Weights of a small GPT-style language model, trained from scratch on English Wikipedia.
Architecture: untied embeddings, attention and MLP in parallel.
Training: 260M tokens, 7944 steps.
Each number is 128 + 32 x the weight over the matrix's rms, rounded and kept within 0 to 255. Layers, rows and columns count from 0. Numbers have three digits each.

# v: layer 5 attention value, 128x128, rms 0.0791, rows 18-63, columns 0-63
# o: layer 5 attention output (transposed), 128x128, rms 0.0823, rows 18-63, columns 0-63
# q: layer 5 attention query, 128x128, rms 0.122, rows 32-85, columns 0-63
# k: layer 5 attention key, 128x128, rms 0.118, rows 32-85, columns 0-63
v18:107136084144152096112096089148128108106127090143110126107154146141255134112115134058158127166145106126143119033110138164131121114127104119101141128142118140105167109088126094117091126159113152
o18:159135109154126137085137122082116151132160101123127108062112085097118128155148125138157106114131116145142152160122148124159129131133152091196133178135051082135181174155152137078136103110117177
v19:180108132143103089237088112119147127156124165109164028164147160150060149120100139085072083144098149170120134216143154114100141147156151106148117117067116124172055062200139053135127147144163167
o19:078184149151133153080101118118139088102169136086203089108178140167132121087114113109103150110166139096160120099075111113145140106105109114086136103143070166109104058137117142173072120163146111
v20:196126067122112130137053140137147086153141145117140089144139132118101165145147143078088032137136093108126121100111125081136203121150110107168122086146151154095106084138145097190125109167156199
o20:092169124118141153099182079096131123097133146117137116154139128145116103137135134170082136175154136164159156176078138157073147186094155129128133087124117179056146105109126112125145221137122109
v21:105092219092108137186136096082146185124110190109122134108091066016117119092115110153110133151103132092144103109099151118077175044150120139142142141180135109125081180119143102159183118110067170
o21:136141125133119150124143178156171134107102121098141113149129114163140147148117130115147129146204148125093118162149146115134086160116124133129138115086050150098079052105111143087051139184162127
v22:165182072150161141145146172126123146124126109159112131134106208176070131176121147093079059119097142153085156150161100146164125169144207086133113137156129140149138130095080098150147097116086121
o22:144104135148177081144067123119127139161186115164144079090108107116136086099088104143116124119098101153173129125137059095086105097119095173113150201133205129149120173116136150194115135175147127
v23:124102173162110080129154129157148123121148122100178198108105125125091118098169143074098116116112144134052156141102098180097157120175159108114122126174114123146046083049152133171109106088092162
o23:091156105128105137117078127112163201157124166163142038119113145123113127146125124133119068121208101121147123095106131079122097156078125116073154152066101128094115073160075128151092158240189107
v24:076110226098120176114194135093129187114097158128089184104153103110045104128174086228141149109146143073170109098147115119085148053124117142134131169167133128141123160119094221118180149096138156
o24:154090129099139125173185148156145108171032078153137179166125117131144156173104153086139123201116176129075103148131133114106137177132156134124122075121229134121088093127108111088116128105134091
v25:191141101107141136181086107095131106110132171108126122160132134080059144130156130161072066084147146092182110161120112068134193116097189092192137106130141119142130073132126175132162102182141200
o25:084152127114131144130192112126142087129127146123157121147118147148128128141102117140093131154099148152120116163106113168068121150119122145129128109128185187081132139096115081125128191105125103
v26:081149199122146108117148147115133117174114118116131203146131114213122124097166091166142187132175140107159126100123134151084172061172037174119132125154140131146143110112106205101153153117156104
o26:131073102053113120170160143118128163126059167100152151182129143136160116177122152103131118193150149129090129145087142154118119159104185070153127150139168077133130117178146114089121141080141124
v27:125055236094079143169123143101119125081102130088176127117112076084093116131130114162078137108133155072162121105104146137096187114110118175147100139142137112119100128113153148143195119102126169
o27:122167112128133149091176119152187141097101141120120131178134140134125164158127142135098141148152157129112137130144131122147075161121176126106153054111145151116096062104104124103069150132132100
v28:106182093153120143128182138111141181106084099160143123141128146194129125117076094187142131190121145164110143161185133162121070147112146095137144118107109098174175161092088157101161152104103078
o28:168073159113145105145047198105086133159155093143120117096161112130133129117129089084156126107092104100149084099142120108143124072144103167130129188161172098176118156143155148128100061122133129
v29:118143110182172112109182121115143123104131158148118217114161174243087142154116135076143214105130101114091169087118133167114127129195142123119140212140139126169108087125096200122188190118118082
o29:134113101069171103147096146134099196191129152140146085085087098083164125147098101128113058154102154106127153159161125072120123154164119108114120172151097063143109170148139125173100088145183152
v30:124147091095211133120104120099116104148126128097180203095102155113168109100146098148115158062182107097169110104110191147142092052086084140174140167143153132152170120147106192090108147145138187
o30:075112138098076151182196122122119104164137193097130180168130152130155140166161147102112119183117143163059134169094086127109183088144149086124106136154146099122135161162131112121155160087145115
v31:133120141088139109121112132106114111138183178106099181113144117066151173112169098145147147112167133068166101086112151089125160115145094175120123134167151123109090130166122156161126081137142164
o31:097147140093093170123217087125136118109073138144104155176128147142106116181131199153104135172143139136081181164117172153112136195119146092120079037122118150079135116123110133080171182097129096
q32:126182110071107075130089143235098156175113133044109087116037159107132131138108149139065073170138172104107092093158165131126118187127104099131094161096155095088175134147198104083187137106123114
k32:137118120143104204141112102067121130133131137157167101151192156162029117148108097121119146118185069147154165171102110044125199106165149108107165101121149123138100116103050126190123100150123146
q33:139099085090115094209172180148157199141138113149152126096108105105109135214085158120070062140165169112094133098194200162042127150067103121108005203116074058127206164053096119082187112212105154
k33:210158085116169085136134170111214185084143112159099118156114094121113142172138221120069090128187147095133131113143141129099152152080115162190052114127044074182139137103127113093192134159132187
q34:194155077048088047101153194149234152134192147154031079151165134060184216152201188132091096155179168026168101085155146117021087218078116106163058190115063033149219176055156193101213044255119201
k34:114160130145148132085124119120146135115138122132125123141136114132122110127153151140109122147165146103134144116093101116137136121149128114160123122137115132147147127133150134112149128129155129
q35:255174068027176000103093222172255165116248192166031042171162133054180226185213255184035062225255199031151087090112126171008071241069141149245002130108007000141255230059182197062221049255102242
k35:105127128144140158118128106117112113117123106128137128142140109143118100125121113141127131116130124127119136118091113109147140118141128121123168132144134145113126129150117123134108132120148109
q36:135151138064121117142121164175151117155144178061041125132055147117197215090179140099143141118089198083116077097143107139090100132120085052147107151083163141094147164143147100112150151156106135
k36:107186142075127104176132208145177188176176090091128075125097136133105148240074169163066117186120128088085128160117168159125195145111077116158076146111123102153157061057124122116156091102135147
q37:176156147063051130128184168129192109140153161102050127212084167102194213112204145094108119136080185033121068098131146110086094172103120055152107199129149079122156164159175108070185095192110161
k37:139125085124132105118142136121137131170130127146131111079159117105121128147104180113096106115134191118107138136140114147100103140136141148131073142137090104157142163116118134124143121129107157
q38:102135112130159134133112119137110105137132117113128134123135167136156109129125119133130133124110140144119120149107145147165112123138136125129138110093145146105134135147110089118108157103111094
k38:060080165115046180177173086121000077216108132103144116081142137122154109085075000130193153112039094205115111184178117134162115077148133111000206164156188153085092124104094121205094175075088079
q39:121131117118147121149084144139127117130139142125139109139145143135147129144143139156114119155138134125145122164100136155157115126127132147151113094082128136097154156149125092116120131126140128
k39:042041186151000255199177073120000064193093091111184166048148132153137062039040000103227156046000011240136143202162133088218164054173124105000255154159255171026065100141063133234037131037125073
q40:155154148134133154130117121157159107119166056185119154161129102099163142087145132126148117133127182105159164144135127080144142131142136066179133138161125144128157102134155058151150184081188104
k40:129132171162112160125119168065185113081129117137130116153118088146149111148096196094084112147123121111168091115082120038176131151125109140150173108124142169131076105120124087130126178072100112
q41:136138126172088155157161143125137156067182056149110088148106102145136129103121114111114135100089131113178147164139163095116144085183097135101108122163113147151085099175126119161136061125161080
k41:141150072159140142145114102108131098126121155149148170136093143171115179146169076126120145127161118132117118111070136126116112142126106137152124085078138209133155119126155122109106124175119132
q42:161101115115111154134109162140110098088131146164126157135161113110138128091132163139120105096098110146126104115211065099125132132069103068193142093137100093145120101130136180136155150157136150
k42:042100115128153159065107121137078178075071074138157151177099095126120116132097057131138085120138081105107139102082116088138160125117158145114137167113127124103101111130159129115131111123133103
q43:100098152115141093130124100153134145135118107086165159175163142088156116122136122147143125149098182114147145134117146141127120147171126103155126130157161158098117110104141076090123162136148100
k43:171159159118092101157155159142115078158158126101073114102149126125167110112126211084128102099086165117113118161140081155153109139117176083085147146137121116142140133098079113141144147135068127
q44:163152158146154159121085152129103160142129152138122107084136159147046121119092131108106165112174141138132124136169137075098193105148093186126107087155120161131137149092081132177191120092134129
k44:130115076110112142171117155067124133080087114176150098129117115120091124168145048099152154131128091102243138139093166102089100102129108179098103126159149150106119095103138118119105176167114132
q45:155077114092136106140146135115114091174141199112161139067194153093094129179132124114096133120157113145150079093124123185103109170118162125109146202100131142126126148070098131140144123180054141
k45:179109139120114125149141135164093120125163139125124116092155132085159141098140157168138110133133149128138172158151150129079109140125109106147124135234115072105135137104104143145171136122127138
q46:160153183103148132099083106117136121133135179138166102098136124136090144149123132177109132151216111125170110140081155150130139108117140178119119148095130103070188150144106119146127116091144164
k46:134139110151162141105123140082200129079144120163134144145159092146101105138146101124141156169175081155192171142130160080096132093114100170122112131175111119139129122120129153145103135137160172
q47:147176142147121158077099127107126114142109189132111064107097157125069153137126118109121099170149120149119137109043085130135129113135113189103135147119113111146123122052164169158134108119119120
k47:061034061104116128083085162099112131084067109078201117111138110136080144159134098124105142141168118136187134110152178115142139123149103168169104147093128134126147153145146095143133085171150131
q48:125133141142133115146093118160138142116135110114126145111123133155147130138143169167163126073104145155119107067186141094123146104114068103183124096174137124147069086107139163172129146124128122
k48:098182106112152098136129165154079129118107122120129137150070089094151162139127097094170093096096113093113145153073114131190110125102143166058152150110119135118124141124213105097090157139102067
q49:123086131136149116084193110096171159132164076190117163191175140135135155147133142103133068123103131121144146096134096145141143120118143105183139095136110136141116106157150143144124085127138155
k49:080165151153166147106103133119166111123111106135057163144136152125141188113126111097128114091164130097112127100076129057117176164165121182165144137122140150142106137132084133106131167114167181
q50:138140126133157087106129108188115137126135122048139093108119124105110067122080142134135177091124120127161138093125153106109119107122120152119143112190173137157092058101139131098132186059111117
k50:178159134131104113166140133121150073146134141135128147125099093125142074131178152092159126133134132106145127109116134177112101125137151123075145112111106127095152138112110085122129178158103110
q51:150147142118113169171113135090126114101119127174121101142159113117131128150118100122069098169129121159133171141120131155162128129134154163134111105129110118111124143180122039119147094126168138
k51:117114115144099149139078123156148143114132141169134169149172088178133085132145136132123126139165109175121122136156152099096131134119091174161126102106103123145123137109118146141131104176096133
q52:124078131190137116128098114083138164140051146193137207163146079113117067199124159083186147143112156154078133074151089149152087171139170067178118146045086158108129169091130056127093133139117128
k52:119091196119041121145103113135119147118103132102120060160157118100155181098069130151117095107181082138155095194187114081194180128097116134156132176133128114141102184136152160131161093074114123
q53:146176077151146098126063116166079090138157131078100145097063114099147101105151116122146159106121148131080130054168111093153145136096143109165140134127149145132124102112152126108159187128118121
k53:127124180112090151109149138165131136172092090095174117133103114100131051124099108127160095108053138117172113176143099177117095104109144122101134134139121099108117106107149076114144155101125064
q54:115173175184116159090043058124168167106075094156126105181072108155123197122187125116134087154110192149073170157139129106112192098206115124158115062114105135150102110122144091145132147112131126
k54:080101097121061165114114178086099134123059126086151129114114106164141154147104061083115100102099099125121091147144119116193125117112082206125145185080125160145133127159198125108085073161125134
q55:161169174133098146103136131150151121132126140109091089156101140160169153093094132144148128120119122105037154098101140145134161128120076148134122076124139085165135119146116211139088164055149155
k55:114193137139172103092117189135176175055120143128146207160094106147100110142140101080156175096150152128141148076077135113135126111154125149096104124069146145116124118125113095126083127115156098
q56:116137138135101129079134134145156160188120176092103062156135185178124148153092140109115135135065156096100138085051141146133076129198108119090148065138155128172116076096097170102120132115099143
k56:154131122122110099164103202089135082161083164100130194091117122176124190167161181100118140156134151126087141056098144166188121128193132122132132114072116150108168137133116097143128173118125127
q57:117155082140139114118067053124109099113080115111143113124106139130120142122108108110125103168180144133109142133114145118143131147152172134134126120133151138139170124124147033124192188126139116
k57:169054185130075136177115143107134113142093120126153119118150114162134044125102137115131166147094130142151098154197105162079102102129170110123145150146114103134149116130096075122160176152091119
q58:160161177144104131128134113090157132120096157144131082127147111100146124160089126117102116164127124143126175140103170181174118113140134171090126124105119139088142129148151068114109079076150137
k58:115148122137116117127072131133180124126112147156115158141187102146105112151148154137126138166169127172090096167167156107125137126131101182146129124122110118154152173092110132138125081171097140
q59:144098193061099143138197152188118163156099105083119144130110192173136134118127118133091080192122172104096124130119133165129176128148096098076113125135164091129145092120114144132137131119093127
k59:129159095135108095089140107156142143100218115142080152083140158172125053144130170112114147079113134109129185113164138091119089122154092151123150127149139153112158101148096119115153160201120106
q60:162121160111084171125114197090135092105125194195113146110167139120097138128163128135080169117141114146142105151134100125124102118123138152098123162122081119092138183154129143142120080140130122
k60:090096098142139160123124118142088166108134103124161114145122130111112175151110100185096119167153119145115146104124157104133143144157073137170109113148111106150107129103146179137107075122130117
q61:120115084161170075120173116122108127113132117104147143098085066077121109141154109111167185081159107131159117146161116141126134115121195150109140183103112139087101156110141118119099094160108127
k61:145140149097117128107162040164117112191189166105123054084153204098134128070147098177117099111124141133136083180171093191102120096100096077154136129164134119147158157151157169121136075159152119
q62:157164148110135139124110064088126091111140163183138076067134143109117193089169124154097080147170110130170121155082163133110123113153142173132146141152125120135171134130124118134156115141130149
k62:099090134132147163100110157093102128093102113126157131104134090143114085136154119156134138181112148144147116107135160127083103139118135133152139132146118120120151118115127116128110127119098160
q63:130131134119109153157168119075143154087128073149147114152153097110165101136107130150114110169106113134168179130119176140147106129108115126131109108170128122123117119192126095109147098108170106
k63:157137158145145109164102098144147109103146165182084205171170108166140082142155159113114166136164122139092102143119128100101132140127161131151127099101114121130119157103083112139121131149076146
v32:154149090147126145078152072144122170129137119141064156196144109087181073073125147207139100129140100128077105128134035096082197206184229100129160111213123185143076153102096147133171030079062090
o32:141143140155098151137129163077143137105115179043191093098116161058085206144124181113164124071180165121117151106140097151087143116084076154112131118107066088087090128110140142165140153197134083
v33:133143233143151175174131159145122177191096117140186152169174071080150126153106074218156110155156098158186063127167150165119255076109169104149141162142100058106117133049111099163144102105108132
o33:074134131121142158135174112157151092062121059161119104158225158113114132093071162157126131090069122122161106124155104137155161130123120113179100095105074161131150104124151132140173135177063129
v34:118179134099118115088095091158131128097177208163059123172203107135172122034129142103186084120136128138062143103131026110095143219221252112120172095201096127164115202168083178174172056128052105
o34:169129133180082159130149144098155160131168174063176124128132167072112187089159146122167137048199152145112125035127062194121143078074032105080095155116072118117115125130117130165132140204159068
v35:179072129127137181132132105126155126189134218103201070103203144115058134182091154141115197160148106126134104124114109154089090071107136160143150165117137091146143110157045093155143090092147191
o35:231124114104178161162145108152063129106157110144153130092160075129096044113047118199101152103145024095172149173097168130167155147140115102121109111143082157167115129127061160176161080074078134
v36:108109196149131180159063089149149120144094073142159119117146129138151162111173091140134099144142099108219044133161118133114185013090019083134143151113146112098138147092198103137138142160140105
o36:034135127138103123194165132141133070118051042152153160198199065215076127144111094135113108112047133166113112153159198120140159162160146093211112116131158145140129112125128115085102079171086155
v37:126120106109110146129138141117136144186156112109136114140090159154124060145125135126103149104117149060119079172163099084142134138074178116150120080122169152121155047135123119092134171087135169
o37:107123134088174061195103119159082127141120186158169123056109157167123108185109094182116137151180114106157096177124212077070150099117163176116146136144120060091111183110129135139144117080131147
v38:206175172175079139161148060109137074089156195169092092149174139088106149131139127165093190097167074126144045142209090110114060109056204119140149165174103107157134105176085067142128147122056112
o38:144103177111178178207101197101132096099195152186099135086048111104085110012057131185114136060179152059169113073153114157160179190046078206147090069087120095166104211093177067131087081138027128
v39:111187140099136133123089110193097111099188113134061139131045109047095101088180153083165111147098155119088139108132087079165109208170206118144138063181144120118107092107163124085154203133115063
o39:154146104127090088109101133071106189116164205099177116086097140106100166140145101082135125154208209117124131099101121117068116137108175208077172175126100088118132221105166116117105160180175115
v40:138176135135154073050094190129123080083160115123074187176132092126145121090205132098142080187129103132139245160108054114194171137169061135144172108166134069147117186115177197145086066131105060
o40:141152104140082156062192121161133155113105116100129105119097132129128218142176152109147084065112208160090117032092122164128179111083093124126111123139202142137115090135153105120179097157179123
v41:131094076172139194190213146157152231138053086107252119161122107211092129164157106155123140128084159137105140110050190181104115100183148071153131145126140170169071094124093110139102158105117190
o41:091156144102145162122218166152146119133128032118117119202199147073166123084103143118073138142056100161137151132150097115172074166189133119141112129126114184135124129124075147085113087186088139
v42:153124106209102089109123148108113125126121133153154196120143167172142095187149124175123149076115096172154115179112126144126097133120112153116078183142111146146138142071103146177066075114118127
o42:119127144128158150103150136125168124141134088174089112166105143102168135112152187146119100133060139127108141114136118133157081128107116077155067084095192150134149067124123074128171148092128142
v43:153063100160162171144186105123129185201096116118192109183129125036161076179150140186146144179116167115136115107144168142123133090154131118147114111118153178132123086137130073126146046110146179
o43:169152171129170136101163084157064101113097129137115083060144117084110064166053160159139161157141056136123132193144104126120131120145155164128134147158070115130135143108085173142152155110035154
v44:127118135121096108149040126138133160143082090116133217136161130192188129119111116144081123174170098097165132178127249126126215160115041109120111111156131163115191104074169100162196115099104155
o44:081142177158114138124135063147167052151109167111107141136174147108097217151131118136137155150052137157122095147155141099145137094195087045189151171120144145080171081172170113071122151124124178
v45:119125122062108154094169150100124164174113121112158109159132153160096089117145108149151179080135113098110104151089095127100089158067120104125115116088162164110156141183064131088113158104173186
o45:140121131105191094190079112145098156151167177134142108089142122138156100140115133152084119149195078121171092174140148119096113120129136144119180115175136088104127177105122139144138127110113118
v46:170097104109169100108169106097131099127130225146157111142186103094145177109111167086133132145166112141113205096130163156100101176119146171124132171125109100160135171195055217156102047150088143
o46:246095122127145182082138117150105160136145131130107115066081123104137119112095182128167170077139061145129114072116065196184145108082081100063142082130106154122132084125088170173105150076129086
v47:144067140106121149128087161123136150146110129100145149144127132127151106099153093128096204158179112075215088135126167101121129083100081089136142111138166165086184173166188063122143120108137082
o47:110149161152124120161123105157089142135098171118163095106150107197096112199123083142120125172180135148114072207116214084149136112139128096146177104140100090163117147133121125144101034142126098
v48:104139114078110164163155108162127171159109087090148069144063141142154090092082126180102112111129169034130035105158129112116137105085179040144136077110168152061170094146162075090177195121152147
o48:056137142114106079196068132097090127128117178109177148124155135195080110161100067150098148148186135139178085189143199056102142148155143202129173141143067079134120207110130146121091095148128109
v49:068118196024099126126104160164114157156142174119107073118092110100129113109067116087151123137125157114111066090195097111107079141091178142119128111099129048064135172134118123092175182140145130
o49:145100112115124075152058098116101145122186177138145107091159136177104098127113074127139149147217086140156094152104150113083125128113143162068168173140115103119132157122150186147125145135118106
v50:158096100091118168148092130066150171187105180104177104144203136197103121134060128183109160150191069117160124179091206145072144128073061158108134155088149098125180170137081094122183097079160226
o50:201135156118140101169107109152104104133102155136134126119158101134105122144073141195107195135159042110155114194144171144146159131172092076147165119186099129108157108114111186136158098114049174
v51:153132148119116115096103192109109163048053135128160121111191050220097172094130116100082134125138109163143167112108149149053135160187137063162155143179082135159137183120156125228126100094108141
o51:077134147181096210124182132127232112156173085080102147200148158084179164067166119098122099121104157132139118099104072140218106124142064126158110123115109190154104071171115065123088099153120097
v52:090108158069164155120114154144118144145149111108095128144061113138145065113127149159123154163151148081184121149183190097221147110083076128131125097097157086058143132129182104091169149117148075
o52:120141145088135071136074080140105121121111197148149108079121116173067103208106069139128129182163130132141104188099165096110163136137167174105170152167116087116131155116153174119093098138137177
v53:105134164149115128092135159173111156163137087113093202193101116159236059125142125161201114161105132115152114130123086099150209185127122146119127133115148115079125153053109166119121032127143074
o53:115151101120108036113116094132096166088088141128159071116164122145075194234149142188153126091130155159104101114122191113100129099107178062137136098136095086091132108117134185143206148145177107
v54:120136109071138107110093097075149089092175177106091105112139124091080119142149192080156142170135109133138229152104134111134050179175046202119156103118128125139105153169119146093091095132120140
o54:229162081104120089090130117133083145130109174103142125072068068132117134162147144125153162160175114142094150127093149156080188121114139121089151121158087098136116137104123154117160110109120146
v55:139150154182150098110162154173124104182179140161111189117113114055149172134101103140165103100122110170094111139153121153124189145123139150100093181167095113140099138072134161138071099144092084
o55:105091109136126133094138136109159140082126101147104105125154152135157151081126200112146111101083128096109140088157098158117117125066146104155061096056153128099130053141145091132159190100149138
v56:083191114172142119206058141170121126193086029124147188114050219192135161143188115199059094105062165138162134124100154187153175076164111100164130053157121125165092042093166042110188228070214128
o56:153129164108231167097148122077163139101145071151112140158149115094084113102120115126092122204028196114122153172137150096157070110215197158161123192139188197079136151107168138098088149176125229
v57:169123052136151117141205108092137132120097174140110117139170122123168139158096182093104123164125110131069205131111154127115124169131139154088108144124106155188109105150083202176135041107107158
o57:162131160123113166095160134156142102150086118095099145107085158070155152152117169129156150070132106151097145096114050155135115102130058104086111127109148160060112063148085121139150192058163119
v58:166122104130112069128196147117115129088106097125164170103115137137092162186143114110088142063080139181100154110137117191110063109070114130131086150093105130169121111160109149116038185124132173
o58:131097127119176179093127157139137114134208053144047122138097147113223107039148141078095129142069095116150160120155085123146088153098151163129123115127203181159129105146146082097109183084126120
v59:123153152099146130107060097137120099076142100152069105150184088123093133089129143112094055147140127121148106114114069084138139171140159114123167130217098122112115197107138156175178152157080064
o59:091155118182036136144139160064190104137141137070161166191107159105091199101163111082158132075131194137111145054106122156130146182105061160127113124103089135133105121134158106126128077168161095
v60:112087157095101160218088183107145164171039196119219135120181127199093142147115097107096138199131105145164181110133253199099105090176044144134119151083141120136151152147101032157159148114172214
o60:184142168092183172084190102200131068139127051177080119131208103112130102101127121181123184201083043145134102189149110122166123103200122069137107152168130165119172077159102182113118087122046151
v61:191122073118184113079148069087122073036149146113073121161187098097141099123225197132118169159149121122102213110092133103128055182167177142164156056135122189179117145197140171141091067121130121
o61:212179145172094175058130154116111158148144187037146092060000078060139139120110127058133112097198153107129145079110089144140123127069075136081158108182029122178097143141087100155098083107132059
v62:099115178100143188157091166192135126120098113142193112169104146112161124104181091164083154132109191151193114071144148145132127090149114056187137109209120169123132115140193095193191108075166089
o62:152162176166190217128172107127181153146160161146168078157163102113101036130085138137111128187104175163129129221086090102161084102148140132112117208142178176130131137117104140144079090178117102
v63:163106077183122126122179172080130153080079133124158157140142145165144154194147146126074157160134110136125219137123134153183108062136047137133113120121130166191133074144157140180071082099120150
o63:121142150109136171094209128184128109134101063126081132134088115086167153145135157129111126121059129138110137135118100141184125131141100130162092118128220174137110093132082093111139117106118140
q64:143101111089151140171123163151130126168162160108107145120105137107097173098154165129113131117096140143142104129149141089156152156086126121124132141186145104121091115139162117146134122104119117
k64:133138135136129102089169141139147092102104068116167122113126141165163097080082146128108119132149136138132127167143163150113105110074186084128166128097140150115160128163128100107095151115121129
q65:122101118097068142119170136146119121164093143157142161172145161146074126143145146124099115033152127105116141147128073090140149088103128037136120084078157151092137107144119147165134101199177139
k65:116128131063131066192081109165153107166140104056143106043108132203149132074151137113135128106092172200112080116188178196037098136081215109143108165121096111182127090107122068073138205126062067
q66:150155116144145113082083146190175184170097112047171047071131116096121098132094116126106122179088119146081024140169065210043058146087167140181115165144120104185177177070127124110167097174061141
k66:145179157145172146105099181118152127118114158124084152178103049105088143139152168112108152143140126126093140119101115108140169139129106170192105081169066075153108101073181129138160128118119097
q67:166138153126113135129090124157126157148148148104135134087121103085108145093111125098088138133163120119141097097151096124115182129135121157132139113150114084145105092156135153151128107102091175
k67:208255126133255044091028211139255118144121152025099109166080000093069192160167238093043133221177124061103111113090106157098162137108099194255018055147038081222105026070219099164180138167120176
q68:198191092114180095176145157133138113087101140096129122089051178068140094108097134134083122123133120091088098193124104118092125127095155059155134109141141173113197102133158147105093146157125135
k68:142083145064134101178177121133145127177121171088128109111139119134090142118139113132131139098166139084148134161123098130135126156118118112127148147129122150121120102187115122137138139122127155
q69:171158208130145110158128125063163213111153152080137147034128065156116172114070195105118187148206117099159213095148198147164141120193107116139136127135125087172079121119094078146116140087066102
k69:124115106096139121114125126077097106098080111128118176121112147103162155121144126157152160151132108156154179195069147106124112093132157100082141151097139174089184157112112133106062176117139122
q70:088079124150140151128155123093122106100135104192108116184146152171136100166175121156161108115097114136126164140082140113148104107114110121118127151079149159085123175121110156151142131197176118
k70:096070106096055188126181116082040146108110121176131144108139117170143100111125104215159134102150144143180165143103215098156081092130157041057160188138140146087175228162119110062102174105113035
q71:222179097108159074071045185187209231218122126000114065088138134083096182176143173143053106148146190118019028127163023230038113175107175144226087132192104041224170128039187155144207083213056178
k71:132153138130168166129109168117108095118102168156116147166110078116102114136141116114115141154130113126122149136095130093141137140144120138147140109137086107129122112113143141134118144131157099
q72:152132156176094132154076091096116159094138125147125171111108133109075134157191114101084111139124106132109146107146109096158158105143114139128124104145145100115126107159173095140159125163158107
k72:116178121122165149157106120133139086176109103093140139064086069114130133161131112139155144210122143127122133162082145124137126098115118159142121127083126125139132135126188082118122186125152092
q73:164112109130103140116080103125102155085146124128100138089109146098122145128152121125123128100157070143113136117159123089148138115123132141127129126125158087113138131165137145131138131157114144
k73:149174114130173122138104154152161094133150104146124143130082095138128144127114147133113129167117149131155146153113150112138122095108133156127093108143138115149128099128156091151124177117149085
q74:136139142139116121132115126100116148070146132114106170101091127088112169105148119084087130113148091109115148126129106106144150111116112115107131125126140093111139138169152119144151115170129130
k74:133183108096156113152077126116155077138125125128120123100070096142123128155162127152133151195149141126121151150075135124129138103114093153144104111091125098147142110157169092132134190126183126
q75:070147105136156152071133138120148184112135098116066120127136132160183210132140129144153143043121143104074162137076106120130123136169127124114124118112129157119157113102121146163122103160075168
k75:127151123103037152173122207120111083134123146127111119174124102139103150153161080128055153032132141144194140142110119120104132123112114143138103090171106135117127136198113135151120155106132128
q76:126175158157151109167152116144154128146126135135163133151133103134114108125115147119128127181121178125162102131103118131143150136139118136127128110135101150137099115134135068101119128083199099
k76:099097138127101139130146105125122164167118150075145123112158153128139124155105077121169133166144115141070106086119123146117134161174125141113157159082145134136146151092128145102111076137125156
q77:127157144116150129146164152153135112147106122117154120193148118144148085121082137135147121172105167134131109140114138158113097139121151130134132111137131159158131132075107110076111124092145098
k77:113105156156081142090156110113107187100133123145105123184165176143160122123100127144148119098131110120098107074169119129159126144167133116105155140134143144104121132119108165100125074124105134
q78:115151151125149102150143110125146105158131144166141130098168117153127116125101157147146150179141164113188092132101141134120133118140117125133119164108082162118108126130109110131116140080172117
k78:114077128096146133136168113126141151151116137088149112077172191088116107134132124103137123130118101127082112106178088154079145170115138142095146152110134111139140146099102157137141085136117155
q79:139116150114125136151143126143089131095129102059148140130062118087096086102115121074087088121104119150100116122161109105140151120091132127127154124174172075141108122139147105115143122113096109
k79:175178132144148124076081095119136139103163128163121140132091093165131119135094146174166123188159109105139131120096179116175124067148096099160110117100125121112137106184170085112150150141172130
q80:123122116110145117157148124136145106168106175159156102121173132165112115111085135146161160134154134125169089138120144138088112103129145111137126177088093167122139141126101118126120121090167103
k80:123077153133166140121171089149107142124143129119133119104174181119131120133141170123136119094096114129094104118195095147106133163093171139085164144132126136134097115101096170161146065129096156
q81:112121135130143126158117145130147105183084123123154100173137123166129072150092119116138121166098165133139092112111158153133103132141136118155142093100115155163103107119122088108087128084143116
k81:105057153165089162103153114118106153126112125131142117127153112118129126121111121098167114091087112136123099093187123124153121148138153118128175145135098162139104120117105124120109089131092145
q82:144055115131099141086115133100129115105136107139111130111119146110130158133180130116131114086134084119129163102171130108142143138086123125132113132127144132124124131149130180158151131183080185
k82:139123113129158112116102157131165070127124108129141122107073075090136137077124105112098151129148125121179123166084144124093098109113137120173087111113122123128152141125131109134130194098121129
q83:092192136164141130136107126147145196150103127099127148167142136141128128123092133096129112131097185139075108130083074129121125130209125102125131113139119143162116096090147062129120047135138088
k83:099162151120068207154128155119077129135134163115133149164154075152101120159141054146139124120120139143135121101131138109143134124142095153106157126147102151111112113187130152122128118114133116
q84:144080136141075143146081108117103135101132124128125149102112125096081162101134112094113124097124096123138119118159110081125155126106119115116140136121132103133120120168146128142134113145113138
k84:152141117104181128139089148141164074151134125125143123083073054135124139125128129138120142174135121116150126155118153146124139105071128156146111112120108102143116106154164086151148198120144127
q85:083152106128151148094137140141139168117115110057086124138139121153184203103117124101154145029136132127073151143063096120105134144144120118117134130120118167143141114110115152158128093153085163
k85:122153134118041141157111177125117097115136153156119120178125087160099144149153102148074150038166112150193169124107108127116144111106106144156121075176100139085120128205099138151136172104144143